config = dict(
    d_model=64,
    n_kv_head=2,
    activation='relu',
    norm='layernorm',
    norm_place='pre',
    norm_eps=1e-05,
    positions='learned',
    bias='all',
    parallel_block=False,
    init_std_qkv=0.0625,
    init_std_o=0.0118,
    init_std_up=0.0625,
    final_lr_fraction=0.0,
    batch_tokens=32768,
)
Each number is 128 + 32 x the weight over its row's rms, rounded and kept within 0 to 255. Layers, rows and columns count from 0. Numbers have three digits each. The size before them is the row's rms in percent of the matrix's.

# layer 3 attention value, 64x64, rms 0.145, rows 36-63, columns 0-63
110:108126114127134112152115157106093087128092089138200125203170171117125201129111132133121114099105151185117141120094136140162154138153105126090165175126121151219074135147161103171131151117189093
125:128088212132131125122145102089131062116127134151125109163138133162128117196143089159096163092135053098150125175126111129095205122178167122118131085163148141135154146139146135107176112127108050
109:116118066175138145107146120099159089137138132083123134117142100068085080112179122148125124154039075122173118082123162103066181147083130143156136132137152090054139126147088133103130092128115155
110:135094198159174128161112113129153134143139121147206138169159143082068085111188110106144144093167130096151109112102114129057157096114079127088137096146106140139102154142179073157104102101098089
117:163112056115073138105149118202100180114101130132133126145125171106153129191121097079125081107109125117099086093145107118123064097123150095173149076112080119159145148189156082155139133132141176
097:141106123144141145094164090075139123098147106137135095143207114090121067150170114141113077115129117137157099140138143173090213175092066125112141099125130120188119127199124125139108073147170150
110:148110137135127115149150098145057102100099141147109160107058068148106128176152118095155172191120062121139167145117131144095129178147166138130095149136220126111111153125125124079169141107087179
085:122170030158132140127183082134113122129099147141176125174110118106115126151122131112181136129182203112136143070087091165184112162111135108097154138135092155146094189118141125136061136153120107
118:100132188121136166149123153058122180126211167137144130111168160111140118140083114187190088100118143161119108146099161154099140110118101190152132067131149138189173080147143098119149119104128117
112:141109169143127108131097148174163153133103091166169122109193157165138144162106144129113110100105105152067133104117185113127170114148114143145142223129123142205053104099160133130145110159190111
093:120136145128135135153122072152129131143079116102054133135189110146111178186132141087132163100162064101119124115131156143078174137106171139078112140169172135090083143113170114129105172147138042
098:121115163136150083097106170128136153081065064173150183111120117148116139081134103123115173095125130184114130054107159092169136148111134112211157095107101134103133140161100149145089154139191107
105:146121171149141147147085124121156117130116067124150086168232153118125114109153100114126133048111152196115151106120114140100137099125043147122170131117085140118088125116171066154124125167135094
093:144113149142142158158113115120118117145114123086157119163160135160117163110061120136148158106139135078167050126124121125093139145190123171053151161104147167124132140147176110139156129055162033
098:098051179149117112183115145100150124114196135121153155152136177130093127126127115163163120119200114126105184111101157110125139133148083137137156106067128114089114075136143042150090102084128092
118:135146150085121171099061103149168139109088127159172143150150117146141155177094129101150143079178145177121203087120117196133129078163133133153161125131116163107125163109163065123082123155119067
100:134135107182116162051109151202091115134113167100118091134059138118141073109138151111137119133079154144109114107145108137169048115156139120134088081087154097101167144153115172120148134112054147
103:115080162165141089120088105053170125143109098117151108110144169140130127171141117117140112123191028115168135129117165152099145113097077110144147130136148165138178141134172143097131118093156039
087:147205098137169114166111117075130114104177117147176144108094163103130107095130037133125222132147139139077122094137152085127112180083092159138165134136090137075103117161134132108139144111140117
112:145182114133133136077124097116177137108140091119136126174149145099117106179065074114132068074170138168098130091107084105130118085094104151162164102139105186079134100132155104157070103167157091
123:131101157161127181100092126080100086150150094105171105077157053086129105133161161131170146174155127063172107131134144162068172126144115159076165138149135112127089161106096132118194106111125140
082:126045217188116109115126129087139086142122104112151139124119086086139079104182082092176107105118188128128103121123144121089104136149090167114153089142113145122147161076124141130085134118168069
118:119100101149069154149147125117092082136113117145171165125049130039163116135142168100166102144107140140134185137145094156147098169105118160128121127145151126058138151140097128174157158119049172
105:129177170118176140139108179167176221089069107199141115167078147142124161127061104114115149093145176155104082100129114118137096118098150129085107093122094129136111138133169117138101160099127144
081:069129071097126115105124186170124105119145156108128139146079077112093208115139154114114181166120151064107089177158106168142158153149131106124065109072155090092097144162134101164123136101134137
108:085082173131117125178138150126107114157116145079120117055181079147123090120187172102148182171095093130135173168133127146112172109106110107120130115183163109090143122099126100145181145125058167
128:187170086053105133125120119159095149138137102127126147114138151098174074106115073097067132136087176166101136106153098103129086151111189133177106201124079100141138147136123123157105122128138195
092:115097081152165145139149123084139144195119093142166123165156084092128086117163157122121146152156088114124146155149178148123162177119065129072154165119148152125184162120113150173130108108132026
# layer 3 attention output (transposed), 64x64, rms 0.164, rows 36-63, columns 0-63
104:113119133142134166114119089146156157101155129091129135161151151170156088174155145137152120140180149109125121121127144060161178139127151174106129027131109134109130077107114078119117110133116010
105:082159067119133131116053136152090122130133175108125153111125064133128067107118138132104173134070164111108077172162189112152110120132070137133191168147122109173117129106165117074143148137111176
086:086094162162145068142078156157072086151101134146100088109134115137130135129130141126130167130087136103076132122114168160126104122133192074113078140153100083145130139121125126104184136119088242
086:078110122205167115159098101078129113138160150087114098082118122162114088133114178158103145113111094061098105154089210131117102189110074111120139105140141124180149138155153131100155081133148093
121:111165175008206127109070159078120131105148113130130122127098115136125123140127079138149140128176156164131148133140138127166157127168163142107066133134142145103117147126177149133127151125135036
099:044068145182172135120058147155109148137112136125082110102089133166094154158094151145159154167179150129133123108151154078085151121150175116128152111176141119104138147129148132096152130110038097
105:113115075064116151130088122183129158119165173083103144093115104114146156092148119104105152105068139151170119193168064141163123137124165144136109142124149112135109137132137216168131124117111215
099:150087180112123129147077148104151151120148092127125173152151176176124138170115121158108126108153123215144139129167198071125161122117087089104128114120113108123146100099152096114116109131156015
133:094086137195140116134178122088144127121081058095101099118106078122095119137158169152131183158216101103136130133108095148051166135097124112140166139115161139116172127157147193144138123156110117
118:125142125148182181110170081107116157122148185072180125149140132116147132125117112138163136145199130050158123132130103118158108149156131167123138030138128132114112095154080114119096128125103041
089:145144073177190121117056129148110141101125192099189126113103136132118108103149079131124157125062091070152143145160153147150109134152063105144206100141107095140122124130163146086086153101142115
108:143128101094100168128137097126143107136175158121113076119235135104150113101116102098157088167170139137101149127174074143190122095118085168133166138135124152147045135076130132090150106132138081
075:096141115227152123156155112067148115127166135092170098107111154140119116138118158130120113131170089043114120107080162095130128128135063121119154100147137114164126142134151139138110090108150019
095:157075106175113098121124089157135112149140164130166121109188112166149097120203122108142109104131134086157129156145127110113117151141027122143199084095131093113133064132179096100088165150118109
090:067129184205143133141130138120165100141140101124092064100184107124137087122134147158087137119162116031100110113077152128088168126105147103152171124120127141202130172125146160109151157144153118
101:139180117161168164153121127084168167092135122076173147125109158139098132120129108123116135119160098108152112145107134105126116117132036123140171111109163116143120127143184150152072124090184010
126:173185090032128078168172134103115155143156071139140098126106130122154160092096114147084126106148115153118172140105145150154120143151185083103079169130097083147097126121080117105138123178126182
063:093092117189158143128146128148095134147108182083161112148129104142130111106125112141133155163147118071146077159157111141087119159166064156123253107154135110133130097160145164102122165154079155
092:087074134082123072124132121100127152161175156126083095148176064156163160134147116088107106112174149064124129163093144183171086066129121114128152175118120137197130134097167125126147082150134110
079:096102149133158114133096127034149125132130117119129138102150109150104123117124128107154144144208117149160121114151173114116153104142037091123159175133164126146126177114192121116112085101155029
106:134092144161136118155127138139115136159078146088090108128075117138110135157121173158105122143037070074164125162149158094117095159150139114109107068142134102101166064178109078072113149128090166
081:118087091214134113187159113123122114149154166103114082063152099148138131130085216162105093112129075077142093118147126128125128132118035164105149155128127112142123125160129114085163104155115129
092:115074149066104083161119136153156132101187107098071112073135093136136159122151136131073128110108097125194094162120105123113164118116186114120038123117180113120099137120126168174156092118171148
101:194122079091092147136170081074156125138139085109155146167171159130119110149145085131145113121139134162134193104123133184150142124129100149128145142098125164111131094115107110120115090148155000
072:145160154126147143126062116206158175138117110164069113113121171155105107143144123151154102097111153127096176120100118086135131147114222127124055105093097140152166170150129078133125164101159173
097:140151086169139139127192148168101103122122125117124119158066145064158098100127178149072155134026102089129117148101142105137095151133154141118101129163112095161151146140108154130171105152153215
083:125138155030147118122127129078137124096142153147138146134103131138135225107149082087167098125182122168158138152123074128156106097128159118145060130123121154124059137104109143196116104120141079
098:081091172229139106140105159186114119133114174095143097146127140165146178140137142167119129156153105069120103084103149126101137129162114123145182082133094087149102109138133106067138152148088195
# layer 3 MLP up, 256x64, rms 0.265, rows 0-78, columns 0-63
119:125097113133149162152077177159163142099096161133147104114140077178064206097149130079123119122137106097070133101188144184134125108073140136153149131134112135150063100097118112099099175151166158
117:134115126130117113146109147163193120132173183143161132132109110113144120162122118112088134106177144138173122142179097217134134204092134125165166138101112153187166057065096115144094118089150143
135:090101213116099131148106171165165159149120141116073159114083145140081185123017198089116115129172112151123082153073107109112123110107124113155120107121141141146097095116103136136098133118141126
080:113096147076125151135144102176102127164184174129166155117103077116149173112160096117148169133108082106068163135114121134142162085140126175165177146148165116088026130141095141071121114117122100
086:133109094127151139085166135143121129093117133090086072163124120118154130093106176116156147094144188145124114089103110245109170201136160143119140147108146111149170150093157121166183105082142102
097:098153134133099089135071146130139189140154180192189128091148082126183174086171121124138157141144158120169136144130099062083119105130087103147142184110124089162079120096144113108125110172151170
105:118112111119111144153135182133123129068145107112158160117149114132093097141093127143155107208124096137128131098171150105120108155115154152125168172163172146132144195159077105127194129025163078
091:147125118159172179077089147126068134115078103079191090128171126115139135140071143159104173152120123111078151118154073163125102171119109082094109163135146121151091217079129141131116114110126101
098:157089229126174144161144150074123102094138128108098122159163053103158140143089131150122114117134102125162161098107111078130098184115122116103132141126160210114083125120064179127155145123130140
110:161162132125117077151070150109145082147149098094113164053118159170100105115104130140112066157115125111126150097115116096071120117123122194115147202107135120150151163198076128141091165080156135
102:110126135071164121162144116130154188148134145111117128119132052055160170151108130178134146076186151088123115123105059125114073126113123165180111090122103167181092154079137108136118151154101160
085:139107120132169155147116129131153151075162150100144132138121096086213184185134069159174151095125118128121112196143091179162141135148104094129081189129115149188142120130146147109158135091161074
108:146124112147117173048079161130173058101077110130091152107151127124092110122163155104129134179174113081157131061129105180105153147133155128128079144066086103076141129123166143124077102137117129
089:135127137125149073125179175207173211142085133125156135150087136109110104121102107087066091138141158100141107122162130123144138154151039096090161102131107169131075121149135142158113082151103124
122:154086074108096184085096094167141102104167122134149138138180048159126187153132110104173097126162114128178104126105122136091067176088136163134131131189111135109164091173129133147177139133149111
087:177086113147132180104117139140111109072089160083122130197125090124151167083129106089117061115130112098105117098165128097138084134118093145147141130137109132176185161152133105237122116172143121
125:095135157115107118074097140111096195140138211109148141098087113210147198122130141138133154090140103121132099160143172087133027110140100118100145147093121144156101125105170094141132153123123157
107:132142184171145113126167085130132115131102089155149132097147174067059130127128137079124138129090139144179151140065118120135194157083149087143111127145111126042127100079162152115111111131064091
096:137121103114162176138146098050165127125121079066102167130135128097146092140125161146121131071170116132196129224128102119131163146078170134156091121140144111164111141076099138146143083073132112
106:135098084114099098144098089102231116126108096156113163099103152149153099092128112169168129138116116101152153123116126182095163157173149107115069104098143172128112120115163229099121115150085134
094:117102149095119157124176133148207153163055119134132070177108162110124128177108167055155136101112183096128106160178157114118072139152110154094126127084130113098147117159143158159088155083151111
086:153091151123140139137145089113156123106129123132115154105211050142112080113141126097140136133087076123180113183141120120132128140133019105144177120154156136126117088134105187168135087083135082
082:109125135074169117175089168089095132146104103146068112139204109111101115144147135141159179103112166096177120108194130166123114196095133104119074136097140188166130108144176093132139099121171130
092:219104146154093170140137078155123187075190171168162170153101129109128099096110136133099143091149122146129114082157066101120143072137130125107145143119110123126064093084126148084155144139171147
097:139122093078179091097131095128110139076169171113147106142088149157164150090143128115153119123138115107218068153153128064127091173129123176171116107186097156121145175111165121175104095138099119
083:116109140157140102049134153147069144134080159128138134142101230127114182085112121116140124159086181139124120165115188071107113135139099100116145207161158133140084139136141109137107140121114076
114:103144132070130112189121138096170118118152111105150139084130144087198160145184168122181106075118031113145169143137104136151092137151080139108151070125100124184127112077103129129102129126147158
119:177129151127076132103091115176214094107103142157168118098082145166098113135121124089129164185090172161171094181135131115098090187141105093097140093102161145116131159113148153096140142160149072
129:096123157153142123063099103149149178081117156175112122134143132105126166155090090067142017106139115051122099138106166143122121088146078154100106138112137124125160136070126119144119125069133154
107:143116160178126099199155097153154142079124134089097145118114156126081167174073157134163110116155123184123069115110106063171155153157128079085131157090080095154111129112149137164113104128162183
092:119144119124090140148178111121133120098029145096125166148110134098145117115088072089089145120120181111119131088201170192104092152148098077152159125131124223127149112126121133096133132120090125
099:178103133150151155118175098118104100124095049112079126171132111083110091113118139120140138062115132144186167074127140095118170154142140136106138114098076142095135172084135219129126074150105153
092:052198105129158119185104124099132094086117132115081163122110154105117142148117128150144090179087072150132146088166053177138147126163087166145138096129206143079104139150110161122104130128135127
081:087112122149155170180147158086127107100111123150130158062151087082062135073104108177107139156088112147156152115149140163141170145158054048123132113123126115106107148145102165131139133132188077
089:099145073167133081122098132147175160161089151158156187148124171108091162108127124071116086116130117104139141171137108129156161119161054098076173106172188124127136136131044127169134116138113101
120:123111144127125156118095213078176129187107123149119114155117122103151130118089106080162169128133133137222096091178113122122114191116128155063129112158180129179140094095115164161125111086113122
075:097165160101161146082190182190189127056152111103170124078139151123118109133087155096079102113128122106142124174103088104133119119124066085134170154129109066114128152152137118121099107170170133
091:146139097155134157094182139090102107104141156150205084076130145117124140094100079174152138098160106115093113134167058109120076113119103092194155132145081126153112127175068126114110149142121193
087:132194207129110124095133122138105106137142128117082114154146136106063108105160142128152136076153096185110167086090169178081137122146099129123142137084113143176176171109174134156187115086159171
109:108126171147140122058128142124144096148148130177146141128090129081080141127063123096161070132128100098082186139068179213112142097144091174150131121128166147154140158081114142108112125077144155
100:143115136091126149108107130120184137137169159150123123138129102140077145097116153129103125103121137117108146123133111129139041155064104203086158096163167133197143156170146127104072074151180199
128:085150134157144078110147132108196145085118120132087126082085093128079174136026133128127156138126111176199109146109118098152133127088149088154134139149076143194081126117163092122127112119133161
097:123098100134148088121133148138130099140196157223149120163153137111077149113138100144142133145121137095187116109106116210149162178124124119094125142077112108169134074108092172080131074098176123
102:111171139126120096115130176131112077174127110083116164132109139121105131147159106136162143117144131076158125086097077160173187064103153200082143128066116111105123159133129218131102130161087151
104:233133132147169106035110158123166128131134119067153172146112124126112102186098148126119109156135111100071130136166110096159125159071133127128167110082076102108149132151142169145103097110146164
124:117139097133102142050154091151156155122159181104129115148099100082060122164051130106143152143110127084210126089088121069165087157129170131135168132119117128150097146091166155127120120102130080
064:102117099166071156111147181138153159160183149062150124072106184139153132157127118095086127175163127104119165106156178176197113152156111122104119186140163163184141126154123123085121104152131101
088:145191133141103112165133120128169159131193141165064124154190149139119162132137141122063125126145115110115089098248116147081103110160120130082082109122109080157149147145154170131104110140121122
112:131127120124099120132176142175093120146094165088169112117110186168068203095096141118171180093141139140147119170118118163191087146097122187134132078117092128178176106169132133113085095130142111
090:118164135162141080148153115117183187184095126138153132131109094082187147032116124107152100051129122106170105111145084079130107103132108111150155170130136070139089091101111112174149133149131128
077:135134131200125112116147145097088116124128160150166185137079183144134134115151148127070073168152069180068143087166119139150093143083127159100173120094149086125116150191119105132124092084099157
084:143102128074076105091134116094166167151127135056159108105139091113168109060171091111158092114144113097154165084186093122131077095136115106155150134115185182152157118092117104121113178108134176
099:128127107125170128117113184141206163111094103150086125108082172163158104132132146084148124181119143134159104102178125165076169194143141134087113064134087136107157100047138155109102126120154103
125:130196153149113124120132135129128176168105213160125121101127111164142206112102139105094103118139097111111096138144142091146106141127079108127137106133116109169000121125106123090118141132172134
111:174144119132195128073097147187150127090146175091201133137161139130131119086119128085116094126127070109130096161169095116141163072090124165164132086089109095110087090130091175106113168117168126
105:152140131143114114102114102097184171127120099111157156124111194123043150129103123129103140176120127094106205053113175163098082137101105097186127082145158134119125132132170112129134119108122208
099:082099135103103088065145169104123200173187088173147231113144150171115132138150134150100152136132085113131152122158146148129181157130167139126146181155072128117115176116108110156133149107110116
086:083191078115125145128162058189118132169139156072116129123144173129152115171109077133092095132145117107160106146170140160124076069174099121125158150142152153076117115117159177192104137091110136
099:113127094161118193123107135153071131131112149107156091119151097154159105137103135138142131134095132116087132129137107158128131140111125117154104148146114141153109253014160095154064137134103088
072:129100132121125105133234123134201103101183146083112098141110182098137110092116107108088147148093122091119118111075097126167093117175124110078146144108143087174175130130120149173147073158153099
087:095191160152131127117118175153149103135129117124151105101110140127098146171122075077196132205099057134106179132130130145108150088108122115078141126028163098108162123144149162109097113152147137
090:128173057153139147125098104125155139084131135156160213114120140125069139098183183126122164130167125114130122085092125159125133169059115112135121121091183149117134134102193198101175148133106129
128:144135103142116179067171162144208114117111190100108155148154118094116137171113136157092136154140085127178120035159110066103133147133153163113119102105098085132101157120183108151172122101150115
080:139140189140119137186188081127099134127131148171174115107145192112186116172165105105137119128121104148118190147144142214075113167150101067149141149105129133087143107151068100118152151115144102
097:099113145119111129146150124177166161145127126115193094139132196126150230121163169139119112109127094126087119164138141193155118114080085071112168094151102150136142136117116138176078090087122176
091:160105085103135149149142125138104125160115144100061179135177118128057106157147136114147061149107172096105136113105085091117121118155126116136145106090064132137051139153217120083171099107134132
091:129123158032051126140131138123127094115163076151084163117136147130159086133144115155102118107149109255172136120141109145131171120102154125114122137101155151147100138107125124116161100132095139
083:155208054127124072083108128151125142144191182156142163113179134162135142108083174136123140149118120143140089139179083095100139116152064155130149127144128102102104209165116106099135117164130123
130:151072108117188183167160108181176147151133108125074136139108139075140139148028124115141145144099135105146097101101100119138142163175125121121127134126096116147127083028180140142094120106132119
091:174136107148032131152109148159138178145117129151149124116141162165129142122149124043121133144126107113115140039155128105097109120128104173140167097130104129121140142123082091100089088178039147
089:142106138132059117134138127157124141084099092124165110068190182094118124124146176063125145123097130162146140126163167143088065083111110060113166166127113162102174137113162072118134183118147123
096:158099107153147161089088121134065168153103107054156138161140120139131149152134137131122181069106113122099157156111137194129101132105149160126102187143095138147169184100185088186126154111086079
058:132109128120096120130105156109139143133122128096149255075144087101142209141135072128131082118091102110140163115175130181138159155101108141119167143105196128151120176120129117131098085122144122
099:118066194086160093100131131159114087139051111116134112130171165116138067091084096103147118074131127207135159155112139108148105123122101095152131171083117103128056083089135130113118141093122122
103:101113104104103154173099173122170106130082176118061143140144106050051141113128120109093118171154135092110161095108104203128144134179149139124148114092134101139099091112162200104105107128153113
077:062150109152167098109138154153099104096129117117140137159107167156088084112120142126134153184197112090105167101102133118194138104152066106139043212121136139123126167116129156112140094139167152
039:146025145094125179129153125181124110150093142109108212121178143114110117121162088099141135078168139110164155144167171161135159137075075138110070150082093131124083138117115151104113111127127141
098:128141158144154090056203136136155147182093148104117135122064103104089113091107165102128153179156127163157118091082080177209120142086090108141148139138127117138172150140121102112131064136128114
101:152169136080110151102136120170023122119122117140142110193123117143097076081123149073060187121144163120110123135158167168096095108135083137102148172114114127151128107104171153067158123157124137
# layer 3 MLP down (transposed), 256x64, rms 0.0671, rows 0-78, columns 0-63
115:090126146149102145161066123126168146068112154114145076094129120220118138017172122175137129068100101161126137130161137166111150088158150147132113137132099149112141124136099126120087135099180135
135:133127150121174123128138142157076116101108141086194101138092143112139175163093138087119168146176091115136174132159117155089126133071108076106126216147105042175066132119102107129144114132120132
210:133116214157059096203102105161071102137133079167128177121123126119140137112146119125143118107176128105096101119113126140100167148118133058133158142162103128102119156168109195107126142114058089
077:159141119144152101121125115160132130094103072145095184200150178140120114175133117164089139110129114161059150100062092080089153103148087086121136098108095081129172072159141155184144151115116122
100:117144177188069132121119116113173182094108149158157136130085143182077166146146178148114102115120049179132167190117084168142126122161117151134137106102113208157101122167111108119127150132128151
098:127112186152115203063173159113126139128102075102082145180058150113125095110175122091131073126091144102052131110135102112108106109125118162118141127140133156094179169148125100166092092162119141
118:071152106095117087101115159089155102139181176143131095151167130138176121094097143165156138099119181154098082147149129103163044134140128149081122134133146153128143120053133089128103085203160144
069:144104099158089090115078148137125145146101112118142029159144192111159160184124147103115075121129120104108142127102112177108081113177122082147125145192161146134117207123121140159120131121197136
102:101168118105154115158125082104165088139136125120116069106119117136141168177122119135201169130131158132163156119130119139155149115189098120033174100114099096085137168097123139139175131080058171
127:146126142123126093123169129124117096109215069113108154114122073125095075097151138152125103061110096143119116121128143140166126143123126141017120153144153131152194151109107105087117187145187132
115:116191157163114110090137147119125062158064141217092097105101134127119124099196109122159122092143099191082115096159095140158155145161096111113171103149167136115129115163141057131125104112109120
084:168141128108069149132091103136136152140127062089140139169070194171146120087145088129123103108108092144094115163134134059118149096125134086112217111148150100129060120126129105075090110132092128
113:111109119126136126160132101146159151137170130121087143181126148079167093143126071090157161033088137154108140106147172136112130105145176117111153113151068133138157139171107087159085073127048089
079:109135081122091164188113062140136121137153165131107151134094123111225099136158147127152119199143161073108128119158059096147172135135114176147132118125156119090084121113109133181133139170080095
120:121111099115096189121100148114132096141137142103180091103144138158111116131105161100204108143160103193210116167073208103152173127133136115141084123138154119121155126125098105105166132186181119
076:108125168101117127134163059119095129154142093176145123078168136122120146163119072172137092100126143189130140204064103120076124164133138083135152118119131096107098099138075109068099170184116115
135:108128155137108167151163094146108168171141127148135136132128133076136116072200102104167110123109145130074193148089146184118115138146112137166119154100112119124157111198112026161144115187123096
108:101179160096130138081066119159168142126174123134109131077154123136083130141153101183081167143136148148093124075176136160145154098082123134141148112060082172125182087092140155089128113099104181
095:114144096111140054114137111172169142127121146169168115126158099115118141095072170113097127172154120130090181117097084099167079103169128115135130126126122181145087076138157113169167090227137118
102:146142120129133120155126082101126088187151119136117103160110195147160111110078087186113121101126181167093065125210139114172144109127118093116114140118133133137071139135139187081123102136076194
091:101117127132153152149104112073102080159198131098153044141158125046146139120122172122184161162172118185094150101147119123149124115125157087160138145137135098137090122125077193161110122083139146
074:084234110174130111123113090110129099108150104134136131177129155098167187123086143176091148081119144127068149054094139114184112072094179141128129123160096135144108106119146095133114111154129112
075:117144117172071044142177094136124156131140116114101156143116143160146157185109125077138133121148159104139144081104125073091058121129158183119146171187105100135068098092090165123088140136113099
088:134141161171162179144148099148137144135114127149130127159086119079136143175118101109135134057104049143095152115092118095092064120118102093196132130125106079146058159106185180155133136151094147
097:104089122083101151140179146121161157178117139162158123151158103200149179099127118162081159174100090124140143141091183145123161116184155093124119141103115078176106092095160170106090158105179093
076:191146087123080157132133095111157094182149123125090064125182096096106121142098110115107092107114103150099106191071140174098177140085147114170133069156097131166130159153100130117081086089148116
109:135180180140103156111165151128106117146107185108089115176178115173026073140101093167088169177085157133102111079175112147129135086134118135102101157138113109144099132106130093091126140097135102
138:100188102099076112134055142167179098119142085174108157122115135156115099117127156109129155185115209120096128209182125151146133108150081127118153154124111114176100101121132184140122102132084107
094:145063074129137134119128112164087152150125154066121119133067115190092083115155151141097087151129095113114125093169096113145158152123069058120149119119118090125119131131176171054147150172082147
106:082143168147143073158125067063139052119122147186174143141091194100139170105142146137181154092094145138094100130147106113124107093146111114139150082149163115112123125117101185178115116156175160
075:147140083149189117131143029110159102163126130113132133120116129141156118128127105118114129132152099173122194204151124063191128138157131122107139141167094140180104182154066144076158095134148129
093:108117115130114119126098136140211138101182108118181141076184052193140135158181131167140155072153140117192171112157121119148108163096135110157094115136128169116109144090128146097151121173095165
083:172065110085137131102181126202058114190124162088127180145107144125132138083111177116164110127149170094138100119092113107140075113114152112105076166105090121118160105158173133086130141119155088
072:150139095128148138128122116096104150203168167148066095171078145128125154122098102123145123139119155110159176165135091108192033115148129167091143126163091152180166141143187108149091095153126122
073:152118102069162210131215124136087125105159146094108127155079114077143088116124143155113128132102124183169056084110107086083107147130105153193097126157143148115109149143163134082107129126143128
132:093110152139164105085148148065127166106137144120134107183168104089094176089097091109120091156185142130165176100160130129096090179109134136176091120191176097159110091099103114124161137182114166
071:123192127091141135138111127100073061115142107163150171124136129106186153125132131179154137134128157095170136078214128143155184092153129107153160195111099110114130086158165119130100123109061160
087:161120209171124119127109113116095111103138094152096172160092126094055124173172081105125065146126105102108109125170123096118168114126132122050130136160142189121122143102126091142178071160113161
078:140142121158103089074133129107097144115160117072135168159132133178147098125161148121154146153111107090125124125188112179140169146132047083132143106100107088148122071064076087062162132171154114
080:165102069143151155177123067108110146166124116120176139163086143194134092122191135103113085122146070075124109117108111099139143177122116099118157165083122081107142134157160101071168100172123174
104:129110182143076101097075108106097153126162152122152060167139131179120110123097111152098106076138105118129150128151154112174226139109135143139091136073097113129172158104128121159105215138095143
147:149087196125082134139162154109123073190078171157128153093082167107148125168119112157098114168154066139134123156092131152093084139092150200076128126115076130100157127173110154124089133106147135
103:119148175109118143117165076133134129145160105086151164159060091136112136136083195112127126088131147126140126020134131054128114123133116209160105163144077105142114141111141086126128112127080150
112:154118121141118164129100159106076169164138130160136143157095136116133083125144078092097116126124134120130143164176164117113076118145112150141150047075213163114184119132127171183100089199152136
102:165110116137115079113109165139189159169150117130107128143127133113196061198073052141064119147132135138109093094188117096134124140095111159142093083120121082138152099130110175147146084149151135
127:103123163120090137076134146123162144123088164119119153152109131101076218175104131166106111182113106111101142109099131066092157169178125081127154156053127153169138192122154110116158161119162135
054:117196110105167166141136066172118151132100153137072131127170136070144118078116117152124127126067138157130148198131184047099135164065076112122156172115124118136134087125146112128091157115124141
083:072159111130153152094133150150151104122139101138092127084223152090089145174082150064132134159182104131119179096184132104113100129128085105104149163097143153092200128167132109139149119129125179
119:142167160136081098147112104117133134134124110171101151136138111181093166172122204141114158091158104160081124158058151121151148124163122199079071095167124139141103094178132188104157096091127112
093:105148175110115161140134197116129120153176107113127140178046129089113085131174140100159079103142150146109138065115188080157120203120124179161159088120116120153160140134135164171131096143096141
077:089113124121155126086148124148061111176129096237120140129122087089112105065127172071105138136183114094144218106099138082112180154126099100135126127114121121166136161135125116161139115136131124
074:128090130143175164146144186027154126122137054101110098091075105145162120172131145125118162155176122123142180131089200130117131111115167137116096141148160157183156158128158117130120134068148122
104:075115103101145136155154122109109104126100136141161155109172133099196085099086151077093065146136152128082119140197098085112158117099158066090124178165119149153123114150152064163107120184115115
132:105151127190063151199111139179112162126149131159135087074129116150113135120143148111135115049141148075097132132177084091140087052096136098086132168157157155094120151151113124159132144097148093
103:142088131133136102115027136110161123137189115117108139129118137144165134077143140162099120124139094158138110149218116132134208119096176171160107125124160131157115075114124200124143160160177127
084:133113143117125127117164110096134120124150108058176188128175118187090122089149112114108196117135162085143186171149188124139102163077101105098103144120106141111126090095127131166153155120052184
097:130147132074155107087127143127106166144101081134146171207068124101125167105150143135134145200182109088059143158171121130114157163143114154116162151137126057094117123084104120166116076154104152
086:099175099116088179111119064172137220169118133176109160101160138153142075093108113186153156129132129118112180112148131093155092088137105116140154179162092111175136090141094118132152108137175098
073:142098095169072094127067136155100129177129113114173105119172159092155119132148123112130068121126151130112141150065124164095147111154118084139114157180186120162125205141122164198068156136153146
065:101100147043094120094067134197120123108111177147113130163143161124122166096147123176184131081099117168090114188146146174107130144117120129113193142122104127149114112085120034110130127129125131
081:128129123086132116088115151164075191096126142136161118197144107108111130121131070087155117128111131094118128099231113121171139088149080161135134153135092162102173096102124058101110120188135154
089:174128110126198103112158152161165103161158121068099102153127152146134112141096106087122081148096156141093122217153141057200139091177112152092135163186099121142121105106149138138104135125150095
145:151121083158125118193096118097167111135080117179128136148114170078112147125161091115104164168112098155138142072096146093052200104150117052145108134124116168153126162111159080143128127166167142
080:174120150144150161113124076163126127137086105157122118138129113126129133109179156053075159123189064167184163149091181091121131157128161092134167116143095156146097186122120121121186086085137094
110:092087096088103139141125131149143106128181155087133112054192108129137089125138134133137208139079115167139173092164128117120143145117126151202117157145100171151098158093079158092089133158094079
089:097105081100166106161102145094088183141159087194170165171111146102112179107115098075125064135144199113118149139132156124115110077092129076152172115152144137191129134129107093101133123168117155
075:152142134141134134139158155064109120136169147140168111130107128135144130086106112149156141130255126126110182117114138102169122090169054141105095146132125091121106129185150085153137084164126119
095:151080110116143107162153102162143160120111076166094129161170185120180133213147071131160074154126156092146114115105093127156173056133117107140085125146146146157141071091166116105147179139121132
142:138086106150126140105057101164142140113142063138132101152161171145121154084151077142156099164125156141115089198204133171117091160162126088096117084075126090153152152105127135135095161076139161
075:079136182096106151114168187137134137123092123081114177176116092167116128142142138062121148176156081159138165118095207139144140113118127205150102162123157133097142082127116089128157135153066115
086:154085166149133133105114115081142123113106099100192085102150130163115145117112136085106111152193087104107149143119201107141118048088157124121099099137188111102115181136134142105155115071175191
077:166111120141107099147070135133123171172047098096150095160087175112120108183149121083111053115120087092146138170094137172123088132121134087100117180182134153133082177089148120131155160138125119
059:120128157105112184182077082068134135079133110149086081143125106083134152142198126116122144120125118107090117175116131122140085010141077105123105127162085103140112139115137138143088147133173114
099:144196104136132139083150204138072136120154109107130073129106093107116113134118136159150206154147105168179154122126114160047131148078144135104165063173148162116171127137141114152111097131099097
086:148117119068188135133166135143142081079166134096212162191105164154129112173117138156114090118072147124132087156135117100148137172106097109118140102153114153150183138171061065128114107139111111
058:136100158092105169162077098178115167153156164081128142133146122139135172144141132129137114097036179104164128153118099162095142125090184158110200104103108136142116111167135096155073120079083096
039:157102128167105134118102107118136126200185090161087115096119079172137161077101138160108126115115132107134108153164096134159120100124104134087076092063076176194151075148095123163104125084089113
096:187058124092157162122130117143086128129132146116086122133125109107155110177146143172146188125159137125081123080129047180150136156122127157073099093110100101145150162119168166049178141100124125
069:088068116145143110158065113099179148123113165065105082093138108168145199151153099158173091137113079094148142169120114116129179146101150117162100101151126136124080133129066092149097174105100097